Part of a small language model's weights: RMSNorm before each block.
Each number is 128 + 32 x the weight over its row's rms, rounded and kept within 0 to 255. Layers, rows and columns count from 0. Numbers have three digits each. The size before them is the row's rms in percent of the matrix's.

# layer 5 MLP gate, 448x192, rms 0.156, rows 258-357, columns 128-191
098:139147113137140158172113145116089085098149140184157161124133131129147136151095138125093115109143142117086142080150109056163133186153125176113123118139099101121091107137121110124087121134175141
095:123128095156139151044185087175097142116117149097080073105131147152147143130132162179082170132145096122099122125124116172102086112110158103111070115150142063155133069137178076214183118129131122
097:144132151156116091116106119126162158125118133171096098103090138089157068159092117116064190129138110123060094103139083136135091107119151117053128150087179140051153162120149171107156126157179143
096:129116123163137119144104135145092171175122118112197156145123173097158117218141174125122149092110119118180135149090087120147122148131203102159094094148175157165115054162152178108140077121111133
093:119154121103110146104103053200090145101156149127153126089190196115127160170109075143142152115151135100140123145136131157110099178116167068140176147195138124108145147158149132148135139131113173
103:100101110199112137196146100155096143158099080166077117089020158120150157174127163163161151151133173179140086120157120143140095099108142174122173162160138122125072135088158138087094137177108116
094:128120122124150147191129128161104136168149134151121113090092132190134167105119120144176154138170140147057167157162056113083145151074096111158135049123125174157126135108143107114150140121125137
099:126079141065124138169111126085143107144136140175151200074043212092147144112121096179089093094092110149127140105130154146093097178183141138094084072122144132154137098167142113135129079158135138
102:161156085158146141163201099173157104171108160158124148085204113151132091097150122098111135093139177075132131194128128169139076154150136171148123135159108096151127116169135127101175150143174124
102:113215119080169192089135095130108131117113113113170132128098160121132162144149159164112127119082125116110142143132127159051085175143115130167102117159138181126144139082179136148154182126130116
091:075116133110145068136186141162080108163164155159116156182166151141135138080115122178041140125112098150132084113107093099107143086140124181090087161154118145039105176065181121138185125178077133
101:109123178070108158146099171175155142120127169117055139157107128116109201076141119101162105133142080139124113104154140156120129149101087125183185167108125124129098106097109099154149136125125126
097:095145109122128116128109135191075102090176195075179122091076142090183077109217103106134140113139149122128124098098102117102099107103193129172163188131117137112147164121128134133167075089116113
093:073147128124179082100179140171123175145151126120173128124106135177129116127168130196102182107115122122117102148150116114169125106148115100123199126159141142081133140149124187128140186143059127
102:124124153188223168157195093132175122125057120134143139146142144124165128125133058119109189154098162093193135158185061094173149104133179205129176133147162087075059123129114115133114122130145076
091:134163124070150109147114125076129170102142164110128086143119097140171111158166103136084144125174117088132085157130160161126193170145121148122098169071162076153153077082053125186140127097148135
107:155121146161107156096138130118129112087090142079132117068194133151137086102148100127130101192115158163146132101203083099165133129093126150136139134116135081159126128125146161132103145135113078
101:115124141123122144120107153119092201180156111161137150097178173125113142132159125157174120093148130131105099168140183086145127048160163129105155116080074165175121145091150122163110072111087124
101:125132072102158076101128086163110138149120148162122119117141152122125122152100121109151134120126144097098147133178135163147154188167128136098109104075125094162117115103133181073089100118151084
098:082161138121157160110145104144090074060089104148127129124123219106124119134179135177096161100123093159159189126139180113104113168092117153123172073089099045170095171099134149125095104122107140
102:085122135113152107131193105089169092086126154097089102159087109134088118120104081204100163114143104148126072096162090137088059112193051122115124138152166121113144133090137157135190143124151127
095:155145110214131108153124171165086153124105110133099128097084113078120134125172151192112147077097132137098052056109128162105087107180119168138108102129144115110189141127043115175182170078145143
102:108090171067173091127110108096075183167155083150189121159141157158160154188160118160142158185136113099099103082125071139120110153138132104165154125136107155108127153138220127145141108064151140
099:123172121121141173099138047146134140093135155103048168133071187183154116199139118107162145157143133094123123132160116135142116120132152147188163103135081152165114068117125138116120119153185188
103:119110143117098088132138075130081140191136085191109103103110129156145128123129087114127151114084151194129096114058099135103139195171112130149100117147128069099142131129152136077133121192139161
103:111148186143080107088118146138136175099123104127102160167164131156125116109083157093065143082114141105159097186121168164140176132136078159118131131149074143130165091117116096146172097145102052
095:171099130139105150073174201113146145096107093104132083111100151101141156042091095114119141146118069095074095146102162082198183100115163199139128112095143079121148146150099131120156112166159147
105:105168173134163103144136122134170062187067144069162129163141161118095109129141143059140184148099133140100144136161161079140172110130160136124143126123161089154128106045157183122104097151119157
102:130163179136119084126148067169097128117127085146148173206063104147152110112116160190090141175083119130142151204127112138194075139127097134134147105127103115072172148117088085134114186117123160
107:187160184141112083131162103187102122102110167120122140150118149147175036078148171137137104180173085112048125147081129063140131158130117165165141154116124096219086144133115159120133128071138117
105:169124056098099110183143117187082132110082159093096179131115125094122128112130094153110151130190110087103101157152118120123157105114155129123183176171135150140138149134130135132200164094139109
099:069150173068068143122136117136091176122168147095121131084125180125197139126143125161095127212225115111082149156153098107091154139126170118118153107137064117088148131126181135104148134107168173
102:128068161098133149108146174100158116141138125097167154099124180102109103144118097183157155124078146111102150097099063133092075117078106164066095124084104151143106089109087194100081166133157118
108:141115177138097159087151149145140188150121161160155169146090142174091160114117148085150159095143111114128057110139070096122148186130195130127154120112133126178118100157092155059129117162135159
094:167133128179094135133139120154094149176088185159141131198099122130151180133153150112086191128107172079143113149123129134085139088092161132093110094102157157072080139139097130136142132219135149
098:123149153177134098115111178121100108068143063181106113082099143073125154097127123156100110071104118163099093060140104122128034109127155109148112099120156153131045104060127137080156100128124133
099:076155090107175142140135132123149182119113183136182094048118144108099115088135134100096144133118134136135180080151162134103096125099173107137143158157166204093145193142090192104091127203158198
097:148107112119154159186127099138144131154115096088092078119190151108144086158121127119112131084164113170138123164103092122157149111152142151153132167105124154094102091110141104110091130084106164
103:129120187110117142201096071181143127155145141104101126162091131161141122133116157147132121130174143103111137105149098139114186146107170206111184127086161114121143139096134122103158127167146122
109:140105123112160179104094148087090127110131119118042161115044140147128103125192162125100146145138183101211107097061163097107087164136157098116111138132086080172099156202092139078133143083129147
096:106100132135122068085099149057093143100120113138069108136120121161141114089085116106106191185126099160153107111157105133073110122160146168164090170108113145123165171115153115102153107139126127
103:100111124121164129171112135158134089166129094128095160160138121092127132117118191145075192057123112179147079179138066147118121115170160095142127120166142097186041140127155096111168108128107127
101:085106165095112129101088147171175102127151048118108105124126170146180117144141101118127161135129127121139151140168159077094133139111121106083102091093135129080195157073109190163125142135144106
106:177127180109143099158078173095111115134110159111145192079122171143154106124138094184085142170150154107148157104167125123128172140193158075138128086129154125092141143147151135070120097102138098
100:165173141122150143135143092168090156111048117080143127145129191102184191191108133140089119141060108068040193155133101164156083132190115151072112098117056172060098162110157109117170141128111105
103:057114131138092075094188112122109123112114124090155126093115146118137142200113138179112165105059136145129112140111074132129142070086166119101146129121159102133097122176116143144157141130119142
096:134189144113089127117124152122160123114090181121136146107068180167163143110103107132139164130106117071142202163075143146088103133108122174085159130187082166119141161126125187093143103118130116
091:118111126148102119124135148091107127130091074107143130126124115160095086134088166173077129047066178115165175089131155133110155127209118187172152159160068166062073126094138171149155118115145142
106:132144084151121137147123175151126123147182150139118101165091112079127099116099077156162169134065193104077098135160089083173130100088226124103111174133097139129149134093095137106139131171114157
103:080132087130183148103120159108115199075111160098150183094158142095127097149130149127148140145156158173171186148180140143143145179099127151136103159100120114093097125098111158115199119153130172
098:113151137098205163135115100162149186186082092147091138106112148144112121103168116056126172191137086143164079161140125107126123095091164160156123112173105150122145115057144084142123123114172077
108:191118128129163103133153119123100113170104131168137159119158113094102158115146121139116117171110158122148104148106065124160127122137116082115085119093105103105166156130112181118102121146172124
099:066137142088160081157095116103135163144145114153128166168117163119087045125173146149152145128145138101150137165112090119082197139136066082073151168077140099152131077132099143143085105200117124
093:132168165093094155129184171184128143160156112105169148166133105141143134162127143146118105138160113124140093155103233161087138103155139125115160074118085149098058058107115147157139123144131130
104:121088191156093169189160079125116156110146158070146129057143129117111139143097124110076112134103144165136162134136108141138146019141135097138105124158114106131105136148117122165070096107111117
094:100151133129139148098140143101087091107145141114098152121155182099115139094171174228083147131128150098088152075119128121149066069179074139099176111119093138116088143165133128131130120133117118
103:082059089092156162160158116124141147115159120188109110153083200124081133186153168145156070120109170090119115134153136115130168123133119076112142115156163137076134159102138137142166058149194170
101:097090147115063094153131150086127120114102134104127121146115138113097155151176093098084203101143152142097158198051128155124119177115113140142199124130124191131184125044182139084121092081184162
092:120102145053151079149099148127109107114103189157165129120130164109121096146167119139132170129081150127107139121087162131142056169115104144143058178083124065076157143092117178159085117080153164
104:080097148138118079149180078147059147192124124089109109123117140192162111096140085087106149201097114133109148168127105074174168105104107173079108136158172116150135137115141165100113083165112158
101:091132192196087114187153064081085142078137103179073085181174146102102119156109098170099153197150144167122127075105150138172125115143112108153099172147141104131139128094131126144132128138119193
100:174172118202134178171146106181103156091135110118108082162133177121124186162156128118132135128119135136090146155149102195133135142144155114063108133095144077154143103067132129068132137144142134
110:128112103185106113096125126138100107138104112134148170090147126164168167060096105144126137086127090160118125083130076131176119121067140126113183165157115073093160157116176161065120147137117123
099:122152112059142096108143101089093132135094140112119104096066199134154122199061098167104153097066095131070175084156075114164134148101148103088142193135140200108164120129091183156124174110102095
098:152093088180111079115132161103142172140190050119148156086100158136054135105076161170114174143059131051163164089118075166117130165114151114160140113126101097137059116119174178083128058143104145
098:097134142127113187077124152158144130128077117166125096108149160103144141159157101124144171104102137135143115104120134110171043165128114164103129102107117119142112086117094137087149147158136110
100:085174122137126089201125183140105156154092155140155112168133146137123190047135129155138144093099124129098186147064130109136143115098092173117109154169148113105103089140172080108154078097223149
099:110111116184094142144114152146158177139081180128172189131123117142167186106125114149101164113157149128130133060165115146177074107073150149122167157155129134125085174094177134081114164180126183
107:113140138145129170089109105144095163085151101128143164176125151155156138113116114116100097193111179049105149142178149137121144104122136098146160072138100099085101151118200191159153097079121114
096:117141134134136068143068141168181091137142092136106137119077168115131146143118130151116189128143168077160100171157127139121080017136134156131215150080187118123060084110109182121177138075112104
099:134129119041129083104128153165089104131107149110129120127153142138116208170120132110129172122130146113110134151175156114158155200171144133138095101150153197176161164082073101132120150079128127
103:063158180121070110146133084135168170150078113092160159139179114176114141112182165142131116138124105077109121171110143144183142145100134115108104134188105096146175110102128103124132134107124196
099:097120096140140129112087160144171164120058090120131101192162151156137121149212118148173153170111184162090097086162106168126098114165101122114132126123115144104135134100192091105144170144108136
106:141137137133139149155130127116181141140129147106155091123128200168090173123101092146167127130159156129137141132121180112069202128170152158065137108163101112104098109133060195123134158153115123
108:043147089141145132135102112067139122105149156153113165166136145149139185166173121097149186094121117135098115116142195155151111155117118095096153099108158138126151118094152149159092092107123160
101:061158082145101176119161181151079166161131133113087118137081184138113166157051158110086112119142124128089090180065150159154191139077161131117105112124185135131121139102139179093137121164173125
100:119093157137111098141186145145086162139182176136122050184120137136086098144121101114173137075132118143105130169078129166166141149131092154132145139123153172130149144119065149158109161143055128
103:165114137168101065185122096145118148098101179080108111167105096164076090124173124144113132130114177133103144157129100100160077168126144108122155090141128133130133158108179139050127086157121122
097:121175077114091123114155103151161113062139139176114098134105161163093180184113176163086129137108164112161126128037137115148140135114183127102131154097208191055144157153123100140119150158142143
088:125099152047078141147140125130097148151159119118108123095103092133130155124092093120156111119153092116163111107112122109184182192119070127171054146154151128133085067105156186151124116102086133
098:131107093161127109100149111146101125167122165101175104110209122099083146134157098082086139175114048144170122168158164083117149135068149143063188126183094092082131167132143079130152050129172081
100:109137153086194096172140192091097169167093135164125121099177094091107173152150137085099097163115145057173110177145105126111088104161160121170121088126150148093097148168116151100166126170175204
097:178160168127150120099119100110114090134113164103135154144124104094163127094121109143100139098115107120146137181121162095140122090128063109118132134146121149122111116122098159168159137122150161
096:082096155105119134131077128125126094111087155113153149115115184136165101114154110077086160102109195062107108092136116138166093130148085135100161158150133071126158181168156056118141116124084140
095:113173135113127121139152122145193133116132116167113115158116150134071153086136120213117181188145121069140146100106138138171125125180196162160150158118096136155150157139087159083138185105163098
102:089109112109111057135064123073118143081186125127166125145130163091160117117113101145098171129095157167114112090112162138168139119130139118076117107180139144173169125116071158083118100094130139
101:133121132112133080164129074093134102114134129144136090141063141154163074153066119146166100150090103125095101101148045123108156156133095102145199140108165106101104121106173103065128134094158126
099:150071140084114058152114196140123108164162180145123117119161166131159152166160170166122124100112098136133095146092111055106119052148177125164077103181176126081172132199140108169152095147140150
099:142146128173103126174152149137105153147148156146128156161116094111080103094140133123131155105098102128125107162168150159136121119134144126215139119081147123072124112131188143078151086106138178
103:140082148148088133125118132138173170086113173108147186137114172077160140152155149103143124098091196114067124123124154136169159111082122145114187135107122128170137120165119139100157164159101128
103:199148186125097131157109066120082134158098117184125123183066153125108158118119124122110140102160119111112151127153075163116151180123072139119131095111092100151107152138090161103128151127140168
098:142114112072154121132147131149122160156130120137146180122155136188143133118100164192110142118180104081133191128138154131150179166124113126082107168133113140100144166173166118166071147049091078
106:166130066119128120135165075117126122119128111108154167065122156163144152135171081129050144096131124106099091146122133097091147103110134137180113194151202122124053118115125199095147149147126098
102:151151117169153106154181136158121148092161113120117089133143181157107177121159132172161147168134095089114175108117106147071172172089155080125180154191148178184131091181143132077127120127138085
107:121148181150151164172129115135085112129153130068145090080120106116152127142116122154188179136154135137116161114135127143099168135129158148110225118118115063113138151126145188125181173119115147
095:145159114155102113120130177100120148118150129143075152102126126109139137189155106156096097107104121098135068142107082191127118113195097165104117098161103101092074055122137156165150163069120110
107:074146123104130101120126119125128168142146168122121074102123145100079147157178141081128096073174110098203094132172172059130159177140159106114150122113117131102132110149118140079145141100182121
098:144215142171143129087110105121092136083198159085155168154125122109107156155130120115124119137118124134159115102136135084101129136152109138085129169112153109128179136035139140122132168125117164
091:100119082131109093054136137180117163142150143129093143137127160130154174103120126178090108161132152120138152139094158126123192120079101083144139164153122159163135161150137125132119179094167077
100:133157171097134187142184158150125110068112135057105134147143138138201098162162092101141108116147129203147170136072096164116166125126147144139166087147158151077156163177115154172143108158132094